Each number is 128 + 24 x the weight over its row's rms, rounded and kept within 0 to 255. Layers, rows and columns count from 0. Numbers have three digits each. The size before them is the row's rms in percent of the matrix's.

# layer 6 attention key, 192x192, rms 0.201, rows 145-181, columns 0-191
031:185139170176123136143134146118142078108147153156160084090152101094136100130145175130133117093126126150110116145127151110177176156126112123131097164155143116090150118139111093121087122109101133126107107152140145136093142087068138132129107123178110144111121135151141096081151138138152169143084165157091132135111163124137122146095147118141118159152111172101105101117137118131152130130138135089139117162163108151148116110104090167117147101123109105140106133165126154132100149131158093074137131126118121086164112113142148145120115123120136160154105113105120138097140110114109133091
035:172125130130123147135139092132095089170074189117137081125107134102092110119185145149116103117106126129150119134109133128136117175138146139109120159124103091153147099170127149126093136122149170135122121154070152106144100114146131122124101159119130134133172076145129135138134120129112114150101089112150120117137141142096095129110163112146200137156155129127107121104141127145121114117179136102147099124124157122144120108129172140108121131099108128171109177136121088125125136105181099105134180111148119137120119147140149131117087169155153099154125135081132133079136152111109154115
035:119122107144092179169175106146152128172167113125101150117139115125108167088119170138144158153107134129095141110147134143111113128103132111118131149148111158135139108118182128119135162161113058131112128108146107151113104138114120192146123125128128132150131152138112146137131137108097136140141112159110128108106115099130126132085118121113069183130074136062154124190124090139149135127146125153166095141162102111130161171113116140124132145110128138091111142112139111105114163115140157135139112128106104120165176140104124108101099097127174172139135136152138135170151142108138156132
043:111124114134094185154122126148175131154131096116127174139147106126131130053115165154149138134097110114097124128161137121127104145119149104106139115100092128132116073116198121084119164127124121156082118097121114097105105160102100160171166147151119122142130174099134124162138147103126135149157110162158119086146106138126084135100124093105106157099104127107120136176142134131095121148141150153154079156127106118103165130125148095115122153100116164117112138101145115123132152134145150125150125124111095131173149133098165096094121111126106158123148150092119120125147158109129156135
048:135096088103142120178128120116119165204087148104152130103143066097152132145151164118109071127114123121122147136124137113074103155164154131110155092084124098146122101171157138152142131151134131144114138072088111111091115155108179135134128177137137116068128139120126150146137153112114131180127105128096136123151098159122133112096156124109134111127132145082111143130136147145114109105132132166154129159135139136112125164108129133136162120136099152166152141134174129127105128114145132120158113116148108128129120103085174141100132093084097158113117130092120147160127109119129138136
038:132113095116164141160157107136090148197091172090171133130119078113108102161166161113118134095147138147105132124118137111108116164168124160105132099091130072135125125136126129148149131128122162094146149088101122084116099120111153099138118150136115126089103141086115150144111153093103129137102119116146144103139090110133120090124150146142158091166123170106133128112143172097113068145139107145133142112131121138115138165106126123129132110150106151155157109137163169151081131120112132121161158110124102156107104128117143123125092111107128133132101112092131136189118124136162179141
042:113176127110080134100162116131083094095126089145129165085148116075132144102144110169100118120142114137156091163149106160079161147102153089145158097151089125129153094143174149107136120147131102135109129112138094139152171170178111145135144129136133127128115128151142116105120119148135143123168127161117140135152152157102118148126126067102099134123113115075119129171161096141176149124114156156136131140163118101135138109152127129156121140110107118147107108138109138085121165106139108123131152119096151130158171142085142139124150132090122149128160150104092142114137085119093128118
049:113109158114157133088085104133144161101138096169093107147100181150126170125097135119134138163113116125123145107120150158162104095120121150139097119167123130127165156158107143120136087104093125068159137179167124173143141107132117096146113127120125157167129145162140153102146106114196084120128122107086117124101150123162132152160059145138090099104147137168108122116130131121136135141128101114089124125077172157148116135127103106137120141132153100146101142132089112132168108128136125134118120130132131140111144117164084113131147151156123098161125099160125131097110137155130125124
068:113162102100122174097118107112111121139130117083142209124144081090073166095144112148121115119121137165126115167131105145107138159135095107130155092105130105130132080131133114088118132138111103103141129125094128101112116148112129136181136151127109104086106141126120127135144162092163097152158100153116143125101137156111109161078094078089122100153117154067112133148143126136124093125137130146141139174154120122117142163124109086126132115090119150128116124138149113165096175090133114135130109106117116138163132134083148132087118097111102084142142127120123118114132102097111115134
074:090145118156141128140115141162152149158130158160171138119137156154139148186147162168112146113112078134150097114118100116110116097113104138125136096118133096136097111134157135140172138139132135114144064165135137132161140133131121101094145144142117152178148151127176115116190153120118156127145097125126134154137124123161073150135161114118133147072155127109142085139141131087144135163118157132147130153148123106062149125109154137135122142127136104113130119139111072107121140107100135114153144114181139142158162157114182099146156128145106147084141134114129129107163159157149104124
086:163114100108124155113133099153145096075146140125170175107131119127124136142108062105075108114112146119117112170118131136151139125158112109132132086112120142152110104135142110164101146118119130126158183139125168110128114127131104149144125111118039136106140103127091132140120127124113109103092169140106142102094136135106134107123151086119164128138086199113125125177122134146123116092137135146120168138128120122137143095137142108139107140126108083174117151130083112137085144149110124117139118148104180116161101116120146093114135068146106110137081134108097127115128105119124117162
098:132119128136096135171077149099127149093135117155115071152176217113140166160079127143161164162155167148183118154127122099114144120121139154111144153104158119115096173132088100139140148129123136129125133111149138099130145072140151113125135119146089167128137140153148144115161117132105141137104151121112169131145138105098157102139126138163130088136111124131165152140147137147102128134159142118084141140129126103132100136134151155134146120152135097104161088151102111114131127151127093110174105119149133071121115131136139110152096134152127094109099127105126097076129096134134131099
123:122118145099139132151091158096124135077170125129095110154162097092163112130129189127099143087116150111147161089142159117105083129135161091153154156181077142152097154112113111127150149135140147156126137112156128140142117170116120125139095115135159130132134086135132145099107185171117105090120123141153140109146128113129074136138171149172077144103142136106148093178154107112138126108135148158123121131159099121142155136093136145107114144123099109129114108141141128124134121152112129131120129162129114102092126121145134099109098133143095160077093148107097155119135077137155136134
130:127169136149128129123080110148138106091102119118117140145124069107154142106160166098112098107093137182133129134117138087125106121134111104146129129121138120142125095087123129131133093131134165108100111111143146131124091144097107145164154093112127117088168117134088119102136076085160149123149117166154121166108088182133101115113097127101117119166171106170192110136118094128108135117134132082102104135114137102109149137105121145118146157103119154088128144138135146160135125130119067139123132149112123140171163122172091113134132077105116124134143165122152137142160127101137166131
135:112081159117120074136158125112168125129172075146116122160152168152114145158124094103127162144121129121113160087112176135138122131142087165148101134155114147123160103084164138111137109098097167081163099157141129118143132117146115113142088153139146103179191107116126154098095134151160087122136136106120120116117141085146073137132150111161127142118102123155159138125129127152146111103136108141145107086112119144092095138100135153132147160149076110102103162104119097121114117132095140152131126116131168158111149123137145128103132091134145131152115127121165145146119172157152132112
120:114123074114156144089151182130137105170150135153100145151126124164168115156121152116124145120110092150102124107136133129144166163094123137139109114153099079105116170092126111115123111113137133107133172113104141119123115107134113123082153150114103154100098171085105149180142096141084141108144139162139156109151081108143084113138161165126099121123131142166105106117105085107114196158110140153119124124145163126137132123123142119142081155151134150185096122146098119101134113106126129149144145101136095138130112139146138113143135128165081101139137166161117116103107124137163146137
128:139098139120093151149107145092173127105114103132060120126121112192143111142109144163109173104149145141159100105090156094087149131150123172133134092132119104102130145118099123120102147106142147146145105161113121130139110139121159150141156126107096090121086123172140120148145062155137156141167095148110152140136115118111157110134137155163158106123153157095128148120138107160097123083133126121158135107152155144153110128130152103167118115096058131142145108131130129165125106134163124126092125118138108114183101134137145095150140093132140109120106108078135111167131107126108108104
124:141115159124165132112154107147131117168120115127070084163114139153133136185101112147172096117117135107138106147100112118151151090172117140101106118144114126111129086122139123206165134164132129132113125133089097136108136129151117105135155149114113101123115125131113120113111157074148165122158151191128116101124105138103180106145102083110152139121098137132149120134126082152132126128131157150112075115102137145121111127118112105087177114162139108184166121164103167127157141149149124121105156107094088122152109097150127130107131099120134150149145097112135109127151105103142129134
133:109163136136133071058107116129128154142159104124083112086138089080111101156119107108150132090122070118122098141134124146118121113128126158165174167097104161099111142100143149127114078146171089152121181127118096114078118123163117160120132155134125130123117141101139103136126095138122135152112133114107134085145088109116115153127121105147153146160104151117103170136113102105101140171117120090171120119148141111114104161124156104126165144089125164123126126142182139108146162122141154167122117132140134148117145094153106119144110166116126138113125115092116133176114105138129130156
125:119139107119151136106097109129144128121176055154135136148137084094105161145140130107089132140139099105102156114110110125113107116122101128130134136123152136101172130181145104171109120101106130136152159146178119118173123149107125136167112124149135144142112140140122085128155145103151166128118144086109110158112174160130091128108129143082086110135158160131137109119144122171092158095148101186069132176132094158135116170150127141151142125111137139133125147157106148124089168129116125116168134144119113124116090125112120137158125155156140116155100114120141089099101072123109133125
139:111157109088121097102143090164175137112139164170121157145112133093151131154127126103111137179121092098144099112098168180119138109136148176135116156144136194137112136122127136133088117172123134144074133164130121157131119119095126108120110128112134139148137132137121164121136093097118123113144090079129103131147140129143120143146122115143122138157199150126144123137144166167143138115153172121125143128124147152106142128119151131148089136146160102152088109134131050127091151138161095099120150103156137130158125083154146112133104145132116143144128102082149074141126154129151122122
133:150124111127121110123115126139078141137122169139119145115143159144124145110104073177099120137129105174127156161092077125145137129142157124125084122140137086071123113125152106097130164162130124113115118142100097136123117183122159083089106140136111158097147117119119188135145126110136151105122132130076161120116175170137142157152113155115150128136124124079144114132112152136153080108115132105146156110123188117160142102162109123167120129151108098113160145130131126142128087143139138133109142154146135133127145155122111154112148101153063088096130152089142126152120177138127134158
130:117132174104102126135152125124175095130183180115142146128109058129133131096137135152186143103091155141142145135130137138130135151093105131157176090149144107141127126138131112096130188101080135121122134146104138124105137104126109139118096123137143170088126164091140161120106122164174139129111117153129119144139096108146080129179086143138154119113132122158163123115115115154115108155149126104122124104110174137144157122131153146118119129170099113130142126125173160153161101122153113158129153122143153147133119153091109151101118131115153140149173070163132126125156157138084118109
129:147113114107147128090117123122178147126111127118139176144129167160144104141111099097094168133084134116177112186115161111152166078119099107135081146150119076114117122104126094139135116090132116118156134109130114120154096152084119066111104128168129126112142108120108131171126169128087078139092127132137147156110137120133130093128079144134155154096090125123169144098129155113120150161121093171081092101129166138152107147129119138144121113148165129161119129133126119118138141123076137127126139126126108155153072124121116103154132141160129113125122097137119122137125154145178147125
128:142123140097132164135132139123127086096088155085159134103111140135146171125171103122109157128123113156135100118114121129117137153147090122080129102178109129123119151143142135134080131127079146135085097106145075119103140161133124115160107109178157142114174143104096151121145155096085172142083175139116096089117146083111102100129140121086093159146095130148097103113165156118109097101127135117118111120135133117109120109136120124182113121092116122111111121137129121113128125116097131164123187091149141107122101109104096137102128116129150131092109154098122124119135123167128073125
123:156184121170174127129122099089121137120113139185157104135155089092115178125139108142135094122139137156121128127143152110144134094112134119131142082143153135165117144121134147159136112116107097164124106108148165119160139115172131153119109163121115110162153123196144109120102072115116119107067153161144113146119155112146141120143131123120130144120089148088102118144108130117117087137128123164144112105131120098167126135115120130207107117160122174110128166121068149119122148142130109185127120140131165135125143147101120106134102123126093137111138153142136116155152138153077141139
134:161123141060116127111130104146085141150128149121227100131124141138118153139140156116143115100137108161145116117096110157130118126115154105127145121130145174146139095119130117152084158126128124124161134137157097135156131098124071071147111116069152140098108089148091115145139137164099141147119145079122126153149122111123183133152126142143146137115114139127151135116118131071089143090163126115155141133123168100124099121102096116103124107137107135082140130143088132088145146128143173138154108155115131131119106112115122094178105118113129145084112123110150157108111104102119131146
132:101157097110119140129096142144116169103076153146126097115085157134103107094135144141080128151140154156127136100138188134129102140122180150137133145101090093148166119169135115135142125150124103081140128118155137104161104091167098099099164119140150155140102139157081162166123111130129150083160142123124153111114091134071089133122129119129126126131127094114141079121156123126104136151099151117108113089128125175107120115159138110121105107141142102152114100121161084105127095152127165137122091150131107125161160145120123147147136120119169116152111130120060135126114171125115137124
135:153142092157108122124124128127077157144101108147112108177095167107108116102106095151114124136130170148118130119157100143136105178129151133126143117141140137097159104164090135171123135111140118134105109083148127181150124146159110146146137177087119146080106100111134141159125152146111101143168113120151153134131124140154108123094093100132118145161095086171144137150149118109149128095140170189120096157131135158125142160119152125124121135108168171121107081146140178124165106128147131136135098111153106136158152116087151141144139086112098117091157171118127117118150146130147104131
123:107160131069153190077142155138157142108120091117164104189125134119120161097192128154117156138115107145093167121137158138128138116148134113113144089146089130145153121084167131080103126116123118139149099109111123092126103107160084128119184152112120121117117133164132122154108086150097104103147107124145141121129106147119126146102098112140137134091084095097127125096124142137116084099097109156153055138143126124138147147113099119107107138114129129158104148129108169123120146139100169134107110126101135155113113109151112115142137142104128143126120120090098141132113121087082137116
125:109110115137138106107148134134093112167176135118105114139136103109130113151112166136124121131132088122090116134106123093092149110113119124142144112104137073098157104116160089128145093139091146126156132114139114150119143128123141115158123158174126108090175102100102163153146143106112136130113162071135136126155118120143117149133116094156092154088144096147125165136133104178062108101102113103079136101112162105131115154148140085132085151099081106148110141142126144127144104080130114172117103160122187144133132123078129099106185121120112108131130129101109143136096134130145124142
119:099134149131102089110196118125104107108074133144149174172097124164109134124084139130103154086137132149176123136115146132143173112175091120137155116106126069105128096143127148128141123121054120173156143170125110125121127122140136135139129128122129116102073117135114131117082108149124135143101116126125129123084104122105095172146121123122149147131125147141103115125134138120104133184145147127148114132139103130133113102118138124120128102086121097134070102112100131150111136150180127122153118152122123145124148169133133124158131103157135153107147071086089140158162075144114119110
125:179128101099141131128154083155110105163108098132138139083127150135166104119121180192129102134115157108139141109159141155127126086141115175111100112116128117106099136132136119131111113114112094115087116124110118131087130123158125124147126097131110120119107143126118108144123143154163179101125118133154106152117138140072125070111140095131129132114148149114073115117134077102100122125088106138123130147140117103104108126119162102100148135096148117116081083136129148183098125108096154169111138130154133090169141121094131078092107112118108120130099126128151089134129143131112096194
131:117133135134110168130139130119091149104127122175134102135103132114106076139106119161119162105152158106132136149164154145148137141149116190110124161112116181099134116157139109136155100083120152162156095160117142166108120159157129167150158124136089132113168082123116154107136087154119079144122158091134151119089141142129063128144148138136166099129118120137124101121082182108109150097126145155111133115127128100144104121144092122108102135125150088163128165104127155125120161165130139111136114117152119097111126139076144166145110096136122109080140099101145135128103108097108119123
117:138138135154100122171172076115150081145127104164156151108139146119136180091121129130125134135124093127152180109124108131154107108123154133110134135115150105158141192147139135142117133132138123152108054138149163132168142110099103128093134147119127134104117127115159147104108134122121143111116130148136139157146106123087093147124143086143111130185143094146127120089149170130124099156140118105170125139092119141136107111131116147100090133167122076163156101128083134151087110089155153098103179137088129126127099099165135111169177101118148115112114151123121127127144120133102115107
134:117141124182134110115160126128141159110097085173183134081139063099089143096123102115121122088168091160131139134144099123116137123100137121133150203094161146156118134121134107133113112141110133113194114120134091167126102096158162137142087148129125116149137130151102128156117159127136129149114090132108156121103141058167131143136099104123093122162173114105100141115144148140123131141148123131111087087106121141140138083129135159157160091110127089092143140121167138136131126168116121142093086122108149162138123148116118133147130104122158139134100114111124143135151119144128137132
127:100106141100081128187141160183136120137166141144105136131106109114061088133109096115167153146106141087112117142118122102142105140157117061126124146095135134133146131111086125115133148115128127132128144154137150119135141148132138086175116114111164145111097127147146122158114157118129124142081149160163107121152105136133165130132095143192090150129153163119122115114101094126124110125149094122135130147117122115147118152125142131105107124135098106201139114171117131077157104162110125118097185140139093126122116098086134122166114115154120107115143096140163150152137094098110131126
# layer 6 attention query, 192x192, rms 0.202, rows 146-181, columns 0-191
037:099154157082136158131095133146132157134114132112121139117165103122155085153120138162112114148122121138116084142114113148153102133141095108168175143142111136125141129090130085114133111118071123105167080157159117125084108157117155122092161127144146134125120176125158086110112092133144181121147114149181170123131142132129157106145112189077139104127158147154111150162130148125122161148053092133122129156141142134084146121107116107120089170088129131141139154115144122127126108152137100128150090132105110170127147150135126118150143113105128145122161121120109096147111137091113114124
052:129129089125145142112144094138131122134137120123124187149098129132149142113097095104134094091124136105120186167118190144118112116090170148148097148152147111130159162157112150120158139111129105143119118155102131141155117093123092131177092105152097126115120131135122170098160147144131125136075130103087097175158115160157126123142121100145124165118131141101100133104158126139138156091146128100131140103138165125156134120147110157116131080144138073117123091118117127118115145122096132092145155108156161088130127127135158171110156117110116100171118169148154118136160084176152121114
057:141128113109160119096140087150119118122113121131089169168106122126146173118127088094111106087128161148104173126149163138140123107111163150142124148154126094137144138122102166125158113112122120155138143177134149123158106089132123117173096125137149110117133126132117148084180153141116142141091134112109124159134154177120130119135051101117120155120111158110132150100146127147132139099184124130145137108175182105150110126129143147131133094137124106134141099128118105093100116128091118119163135130150172098116114110112124174115183117087121087139138159150150132147153076167105141153
067:121116089139156111119143092106132144124115110139108130162084116151150124120119074147162080111144174132113155122162188146122107136102173122139123133157126119128129147140142185119139108106128125135137119161111154135080115108131105112189098117132100161115123127130130151081160141144128110135067123125104119153152132151133088126117087070129119144107119171099112102095161147110138138111158144128119133141151169121174128141160141126154140093147129112115154089121104124111116135163117140117140135143111159094132130123137141152124183160094135125175155152136176115127180083170140127111
063:159118087136158119134173094129082143137096093121121131111079138157156108153138134100163076126115165178115126141139175141113117158110138123120113130112137131146126109119114154140148121116131152115120144145088164148092096102145138141155097145131110134165129100129130131137165174136131138173117125137075101131168129155122100108093098125145115157138121172103126141091127147121150149091147142129171134106113186091132155152128127136140135109184108097129130055110122133122140142165135124140154126137132162080171151121143149155123148147114149130160135170167134122153138082167144118117
057:134108107119106145132150187168109130136147133096132194132144123115061154106117138093128139134142106116192085140109103110126137151176108151146139118099131115138114097121152133106112161137135142076151139078123126107140117143165145143087152116100110076156138119128081101154106157131073097118149131136163111133114107102098148132148169120119168126140121103107130143168061119135077082152107106128084135119121128135094123117108114131109128116120109158124136161120123146159096110125150094141122112141096128173140120147129121110126083122154098131108090122114117131145126158115118155109
073:108127182129124089139080145120140097145151133166132117130177149112086163088131180133076198125114104111171118138124084126123141090149094114146162134178086103101128138137135080109181139125144066172121116114152117103145158162140153104130144105118131116134123155127139122140129101116128132110146143116107133137106148101120163169141133145117128097106143113148167107143128088152126139127111097148119124150169074133147100118133125160120126142150142125135143151151113131157131145097079139133096158132130109150079105134137125142142125136141124168108133082126153092096110158122126126103
091:168125090114130175133164130163090133146160114107134142189100152148133134136123157133133080097091137114100161115119168124085114121121141137107097124073126130144129139123115147135121131153118129101116144111087178126148091128122135126094113133108112096137131117162124143160121197102111126142106133134117109144155119130126079098107102076171164156151140169126139138113114129117119069109160146084107141092141175121141128159117148117121157114146097104146095088127109143148082151152153098126157110133111182134142129128118116153136151111132131120144140190135135127161163115143142143105
093:115126132153170090112179146108122145112172132155190131093135155116131112146183114138140156176066162145140135093161118125087141144127113153103155136120080135138135145150161133159148125111174166156128099155134129116131098152133080108089125191114090146148154160108155121118149099106103097131144102121149116094096142152128122162116096146116123148138115100135153091127148113146169192156152135138134111136111166151077121181141097105126100160096150151110145114148128115123114119133118151141127138141132129108119122129120141131124122130134104146083112095131165143133135157135116119108
100:171127090119116142070102148137122117091150165095127153116146142105112174109143126099119124121129162124126129183123096120121084154131111118122137106143117156115114115113114119130083125104127119090170176119122099136133103133178158122155175133125128100112140127147121132119136137113105120125130127119147150079125129115124138146161126089122183126129081093110098094105146142153090132124152116129112176087167096119131109112155074162137088118095135107152135122132082107132140160104103138092147097102084120141171128132087105082148134113119127142122108132097126109094112166104074150111
101:103150159112088137171131089106081138117112126136163111157179169125115126094126124125112118112080150131077107165100114164128113134141109160125152116152136101126056140134116143183142094101120151100091123142195139103124143177101121156171111077145123142110115145120132116131123150149106113155110130099083104105115165124129197114137103139119116117128129109107132168142118097129116153140129171103150110121147120155167119137083126142126146121131113138137112125123125113154138147138158141128113141107133140107087182139127143126185137090159152118127090133165144123109139133153137112139
124:170126152155118138138141105110133116099143121104118117158176109153119112121131120144119161077095141131091150129141134144099121100156158120150144117161091118105130143098079131148161097159103126147117156103132120116124106153146148140146157138138123156128151152172141132111148161159139096129136087148136137134073122136129139145083115102143107151118156114118131120132132125119123068160155083111118113186134148150145129162152153121118124146115123120179136142133130115097085148167092122168159152168074144096134172128122163137150135140086103150075103098127146109066149118087122135112
126:105199128117156103129111115108150136119104138109120122146113100133210114111135147126122151130141156111144143185119130085153129154160102093123124153147123141103159164123169145140140155118171142154115137115157169147122107145132128101150172105131104177104088102153101082173132092111133127138094106151157114108129130123122147128151154151130140152154146127119141123089104114152091145164132098109102131111166123132113114122116143128119115147112127133137115148092130126158150146102118065156104120131080148101115112100096098167080126105116114083118103154103126133139173086114139159123
128:117135130108131094147132135107124116139081105143126123096156162144134140136170131117131156149136135144115175120095136096119112095143138077111097122185157133157137147097116100107140113138124140111141103131141179131109132131121134119159115142143149064147109092128138176135111132135164134130085137144143060116100132119130073103154091132110152136164101099125136164109113129155190110134160115157151138108138129147073108085119142140115102096118135140125135208114128106107104126141112124184123143126150149166126156124135138150109121078117126158126163139130152099118125151114160170105
116:142108095180125160121150147133099138113170157138133151117127145146142112130121129112144153117146089179118149130108150138135172109137173113098127137123115128116146106134134110116133118155106110130109140130161151121128139104147098151127196114190092151133139106125124137150169130111117152135131108142210125158127093109058128084124145143113097107113102113134094115136111108082160172149121133107110178169142141134113132136185121116171118129156102137174120124110134097112121110093136145173117129094139148124108157118129135107129139117162108118132125157158133122148143070167127148086
127:064157169091115155142126096092147144125120116088087115132155124158157154161088119146166162133098150107118130114118149120122119141150089134165095130108155144120109100137108130123158089090113121134150105101145135131157160140146107100135162104104111162147061102122094134144137112103133128137102131116120184139120144110123150120134192142142164105106132143122127138154132163188165106097152068113137122122106136134139122076116157098128132131145120137110147091103121112125127162115120153151114125154128110137135137192114137108135183127132096131091133142127112136162130086110132106101
118:168122116128131129127136124122169116140107185119113093160132142176158136155142117142121123123121133087099119189090125150107145090085129134149131155129101130118149099173149129157141145130140142174114125133138148119067119129128125112154135118090159121109131132165118092131085123080149128096165142144135095118135157150118134120136123118116124181125135086169102111140165096143128163091149138146130125105092123123131118085132160125127134104132144144155118091143108107146136134154132153099099115067082123118156126125113156095097161089130143174132072127126141133153144153182182129113
121:110127128141092115113079117145153154125128102127114124122120129099131113128124133139128108084148122107097141143151115145107159112134131134096151150128142080130135126138116143115118105176151057156124140107167118118117087152095122114116139109133086100095144150112130126127126083118138154143128125143121110080156094118142159183122147117151128133103064102128128161136127096113124163080154138100143146135184160103081149108094147100147124105109106155166146137139172139082105137127154122130112129121098130144091149120160143155104120150123117122105163116092124134169093131116075074067
117:110099116124164141123127137187171157178168067102098117171132127083125156080177112106082131120139128125132104141147134116140123110141106147110125162139178107128163104150133095126096113109090122152107140123187118114149129116109120122138120109129121135114134153128081103107149182134117123139132095122127119129146175127171128131140158147127104133148137158105120123140150103162112138083114127182118144110150068131129104166125109131142148124128121143144112119077120123095126116140110110124157149136135096131122094142123111136143072165151180117136156164124134098101138089160131164137
126:113114173117123124129154122135123128149133134163144142170133163121178142145129124122115144190123098120112113121126182146058110142112139159166137109102119167111126152133100097140107131129144130129118120130131130119172127141133115119096141123110078158150139139121109129092142125147072146171103112133138149105125171095131112176115136149139140147109170112091157140069142124145168103129138171126144133117159114143093110127084117134111089116111142100116129133146111098126117112094128071127112101150097099119053131132102169114143132150144092106178128100129121085136133148121152087108
132:119142118075096129110109101157099130149159134126095129115165132106107123133113100127161144152086127115135121117148097119159167112163135165136138080089120114129151144146115113149134137147103137087162103113107114147127161165165161122069132119138103129132148168142133122090121145146116142113089133149145096172099151136134151152133087119065167120105132125089194101129109141117138145130161109154110156141150146139176140098133095135106095132162097120088124090108121169125093119109163126107125107110169082137125096128113105146117155112131082123111096127111141106109138131125126174154
122:164129136143138098139150165117152120139163158060142141159140142125149175121138117126155149087116115127147110119115147142111143138087124137141112122100108134133102115100141121121152148089077134165096112163120150118116159141131114138097110114131130136094137103064137160142146114091179144099075154147128133172138118134142101148138165144121143142103141157157169117126097135111171129140110140117127125101147139125179090124163190152142128109133111108120113122158160138124135128143120100156159154171118142157117081156132083102111094087131126128138139111089088135086159146139090134094
120:136140117125159133119134181123156135119098149134149138149110167137126099121097147099097175110128123121134111146085164144113127154079131156079103172165170077102115114087113108122127156118130108104072119154104091108147138123125145102116126161112125088149144126133123133151157139149114116157085131128144153134121141107124152090088128146092109125121097142111118146115135133138090120223115081143108134122129155148096116111111134129100114111139102174129166151127107106143082119146136095078146128135120165127076092090132148095118128109111121109148105103143130142114138141135149166115
128:102149118112134163122166135143147097125092109122165114118110141099128171149133103150103144092127110131132095114124118115083137152164155129129146113151131139113117146173075174121112151109084141104163113106080090171121136137176106123142124151150161112076132160126136131133128149097080141147127085172087075095120133107116130136107124146094072145124141134152097109098133136139129122141112165097098142127139107147157106131141118133130139109112095151103141113114146154127126111132107154149157137073141136117115091147133107156141125136114106131052143167117145119122147147129158072095
122:159142133160125176125099164083097126121110128138133112137125121090131139135134179092148117137148148156107150116093130100166128107131130118104113106178155164131087146155142145152096138190131134125140132170090123147158148104142133110126122119118156142157146154125157097163112092113130125167083108120106151142121140127170149118157157115132123163170113133099124091105151126123145145146126159150142076167108083126150079162142131131144138139174114150093132120146140136097095153121119125122119128144136145139139090138122103131118179118146124135152166148145145170177085135088070146122
130:157107144152131136116077128099149133136128137120159121128145153126141130114119127143161111117145177173135152125134162139122119113146144111122123153099137138102106122154109121164082108112122142132153104115124103097114106079156067090111127099121161162091160134108148143133126127158119145181120143136115158121096186142113163135114080114125123108122095146126090150099058105121090124083172163120122134148130164126118148131121118135121125127129109145123094104152118116101143137131131159075126179186162085154089101156157120130125115124144110148133111111139109157126059129106150157116
125:106157112144114131163168122183135135116082155145163108147144139143095095120102142140139107151165140154132153123110159160146124164163143182135165156143102098154128150158156108147129133111120127134151117162097132148168123118122173099114144096142143155132151114153074152111112101111149107114137151091136154147117124150076076141071108100121125120076164113121098123151100155153127133124122132076140113154120105137126130113164155118071109144108109094138104136083154087126115109136147176166127122140144133126111099137113090141138122138135140167157081154141124140128135161136121119128
128:107151140147149158132137123128141132120148146123067105166107105089145113095116108129172131129166159119182156107127156176157115200084163135110138129102117114133143136170136149114098146127113084125130130138116187163129145152110072139137153197128150141150128084123130134106129147141110122130169111128145106098109142161103118112124098114133125088158078149148125134122159133139125160138157127172113120149152088129147159128136161152139147135129117173157157130139150113135111090150167172110129170128153101176163139116125126125123131103101122132142088109101139125136131106139149135140
125:111125105119117178113109112147188127120186123119143145134105130135130182135135150154119126150121085129109133105123135108157131126165179123132165133115130136146141118138175098105086095089149107094109100128131165104168133117150130102140178124125153106141197136116128151178102104105157071104077103129158137148132134099154123141123118118130109142139100095144093148142142086126079074141148127145130130143154112120144148131127078117121128125101118112126100164153121125123094128171118126123132127162124144142131114153150123117094161115100108149103104100134112163153146076100124127086
122:126144150137141126114156116133146132149119113131145076112124140080122114138116155148141135162134140071120170124119160101164196089141125120116105108160151106123105148128108058148099100122089138107141146110165088155120135120113119146152127132153078109089127102113102142111117143160119138126142098146133133048112135163100133113160116125110097135115124125131125180103076100116127135142127133086082151148097125121120126093137144128138107126118107153159156154156068126125117082101117130122120136145141175152177118167150113100125148122118119142111134172119130127132146164111142174118
121:124134127124096110089145130119113132082111137118159187145151146117100139112136131145171112083155125151120142150174100118158118127116114125130061158138151097113121088154123119123154151124119102090130106149129122138125111154171152145108118093142105134143098118137101141123083141136106104124149108108108111103124114084133093138074153120101124139104133214148151114141127126138152150117141124161143094100124120117114122126118120089123115081097113103125109160123133110111100175096165124140092146118115120108147148142102106075127112124139139156123081100063121141151117129138095109061
121:121143121131091130113138108125109105124141099133127102161102123143147117089143153182139100136119132096148112135151136153137152149131154120153078089098120086112104133155126125117122117134126085131124118100095105140090134103145081120138102104111125090121135131127126098165119116131153142134073086132121138110082106135129113083164176085161130120138159137125098083071149122144075132092100135139146135142147144174107115110109130144132141166097117107114104108112118123139082142126128176166118119080114128153152150173133162093119182159136146092100133111134112130111071158144125138152
119:113111143146163152140103119090152160115143174130149127135063122112129092105142110162152129099165159102132144130139135136202098155137090164106122159135107155100139116123114144118135135092073125098172129158126161105127133171151126157125143100104131053158123116142149142082104128167128113114159113133092113119101126124146074104143111082119131105127107136125126158125097129102117141072111118107114142156079122132151096108120096136115126131094124131148152179123097111094138161130140138079109115104178123113127121124143156104133121103119142112111122153115155150112130138132104157142
122:156136156092083116173112109079169121143136086119160145135140094128107169127122118090076101117129109146138150171151113148090130118135151124124127138085191145125135166135127119137181134122134108117117131121120138173149093122117119121123124126120141147136121149099139130128168138087150139126142104130137145107125158136085109110143133113080131099154150142145112111164132137138150149132148119139147080087111135136140134147120092104130119162116159097118121098177128125183116101069126137120100163132129158109130108135112117122153179116148112122126092148125185188116072145114134085106
120:140126169138092140109091136137140148151097103140127117152106114089118131097150135132154129100115126152119149171097102123104109144136118122154081196115154130185111126111155112120111112121096123098144129152114066157164155126114192115137107141161110136116161180145112139100129133091120083115106086091117151122126174101136116141098140125158115153147153102105143142131116135107132166146144136106125093104153161136115155116126166131193143109106096184123189144092140105143115106135124114120112154147106095104121128137111101138092153097115148101150134112131173121140116127137106123131
124:134145110122120081155148104142134115128162151081124108145108081131126125131072142143138137132176140124143103102128164081150128125131111073154119179120131100071159083105129129137154167106109128116148157133119156088138144140147175118132089122121176109165119122122159141109115162128147120135124115152136155134139153153110144139106113173150123148094120145165141120168131132140146097114105165149111115135157144149142132111111140136148111116142134114175101135215118132079142134093121115129127131094126110087129126154169133104141105129114138107118107137150145135121051149102164117110